Part of a small language model's weights.
Size: 22 layers, width 448, MLP 896 SwiGLU, vocabulary 20412, 52.4M parameters.
Architecture: RMSNorm before each block, untied embeddings.
Training: 438M tokens, 6678 steps.
Each number is 128 + 24 x the weight over its row's rms, rounded and kept within 0 to 255. Layers, rows and columns count from 0. Numbers have three digits each. The size before them is the row's rms in percent of the matrix's.

# layer 8 MLP gate, 896x448, rms 0.123, rows 892-895, columns 336-447
107:104098132098100166164154123088164135123125110152148075135128136131106111161122150118123127107148097107080131128111157103124135122156114151130109143119149149164124133097116163128144116088115144139097143146128130107133183125115162123176163149115128119094142139108108150180136098096144141128145116108160137153120095098109097123151127145102
098:119163123120099134183145156112142163125117127125097165118142105111072110108123135109146111125082136165168109122143105147133127123075177079149118134107155140205154174145129147146095106132116155156154113134126114122109172111117118124123132137120159108126110123162134168116113153145108135136105131130146118126154132107129139132112151152084
096:138163110118109169134096126124123168106120149158110160139121094142108076108099149139106140157112126135157161115134099133110065094134122062167126113135126084137108138099156104146108138124087136137128103102124115161118127100108142146114152103081113092152093137125152087110182166144150154123145100139143134124156127110112122121090124059147
096:164113125128122138098135094119116090089127112122133143173181094100204143127167141150148094177118123113152148167152115110152136091139155141111152149121148098133125124121078109155092110123093162120141186104093133104125121103109134145145127112147113103108104095151108082150098150127119104153133159125129152165165143134127122126119167132079
# layer 8 MLP up, 896x448, rms 0.124, rows 892-895, columns 336-447
106:131135120129104135136068138142132142115121091093126101132145123201150169131114161159156168129086138128129126165133124103124118114147076128159141164124169108131140100140117137139120096120139101096114102195140118118114096118140146140132099115128127133115136117123137149153122086135133174098084151132169094129112147147152123152115137085136
094:122083123158169123108124083120120092145138119140146130100135090101170116122126103131124103112154154089104124118106106143144142130160124144093151106120150101087130079135101105146155140168115116126108147160129110119089121123151143139169119113149075108127115100073161107109143067135151111172108142130174142103152090109123116170162072114173
101:154131114142160172145175131153133195113133152128139189101160120123123094132121162062106117156092146114109150143088130100156083078136096127134135119161114112167117125114169112124145114142147198078118154105115123099130146090159166134122136115106097096149149138127152127168136160124123129112116125150149145103127137138133165119133149090106
106:151091124156151146158131082166122102111150116121132153148164136180174110110160111145131161131132116115139134112119128129153121123141181161155122094149117072156154088131123110116125168122149150130156138115119133130145119101133148155128140124118148136127135137090137124108091186117112142146120141143136107122166128105107099125151182156112
# layer 8 MLP down (transposed), 896x448, rms 0.122, rows 892-895, columns 336-447
103:164166121158088133111147105153141113115119136118085142155116153154129152129140113157106150112127144098117104133142166081110144132097103138112168125131131146106118101139101142132130146199129126077128109109157117143150072120179122152091107146142131116129107063128140112120146172094114163111153098115126084162150124124163128140138151136117
097:149144095114131116140149142151113098135101155102115087110134104160122125135147081137126115145130154221065129101152147097148143162123093102156116136083115100146129168148128111107143154117103126136151147120142126115154150173099087135146130122120130116104118110154129107097108164173117156132115119129076136109142169113130135159148069113124
102:117145085121173132112105089114120157069112160089111125125114126111146120141128135139135113144115083179084156143146107127152152091128167142151121160112114146072124103128121113128103161147157142112114128112146117149085136088159161089117152118122182161116093062131154114170168132074135170131134082134178122119142165146124113140091149096167
093:113125126136122146144129067116171107128113089103143131094108117125118163108134142147087123101093115189182167099182159149144174136115147118146127133116107135115088145101115146141175133156102130143122139102114142087112133121124119157111133098139106098118115108122101133152127131125131146136136161104147113114117104092146123165087155126132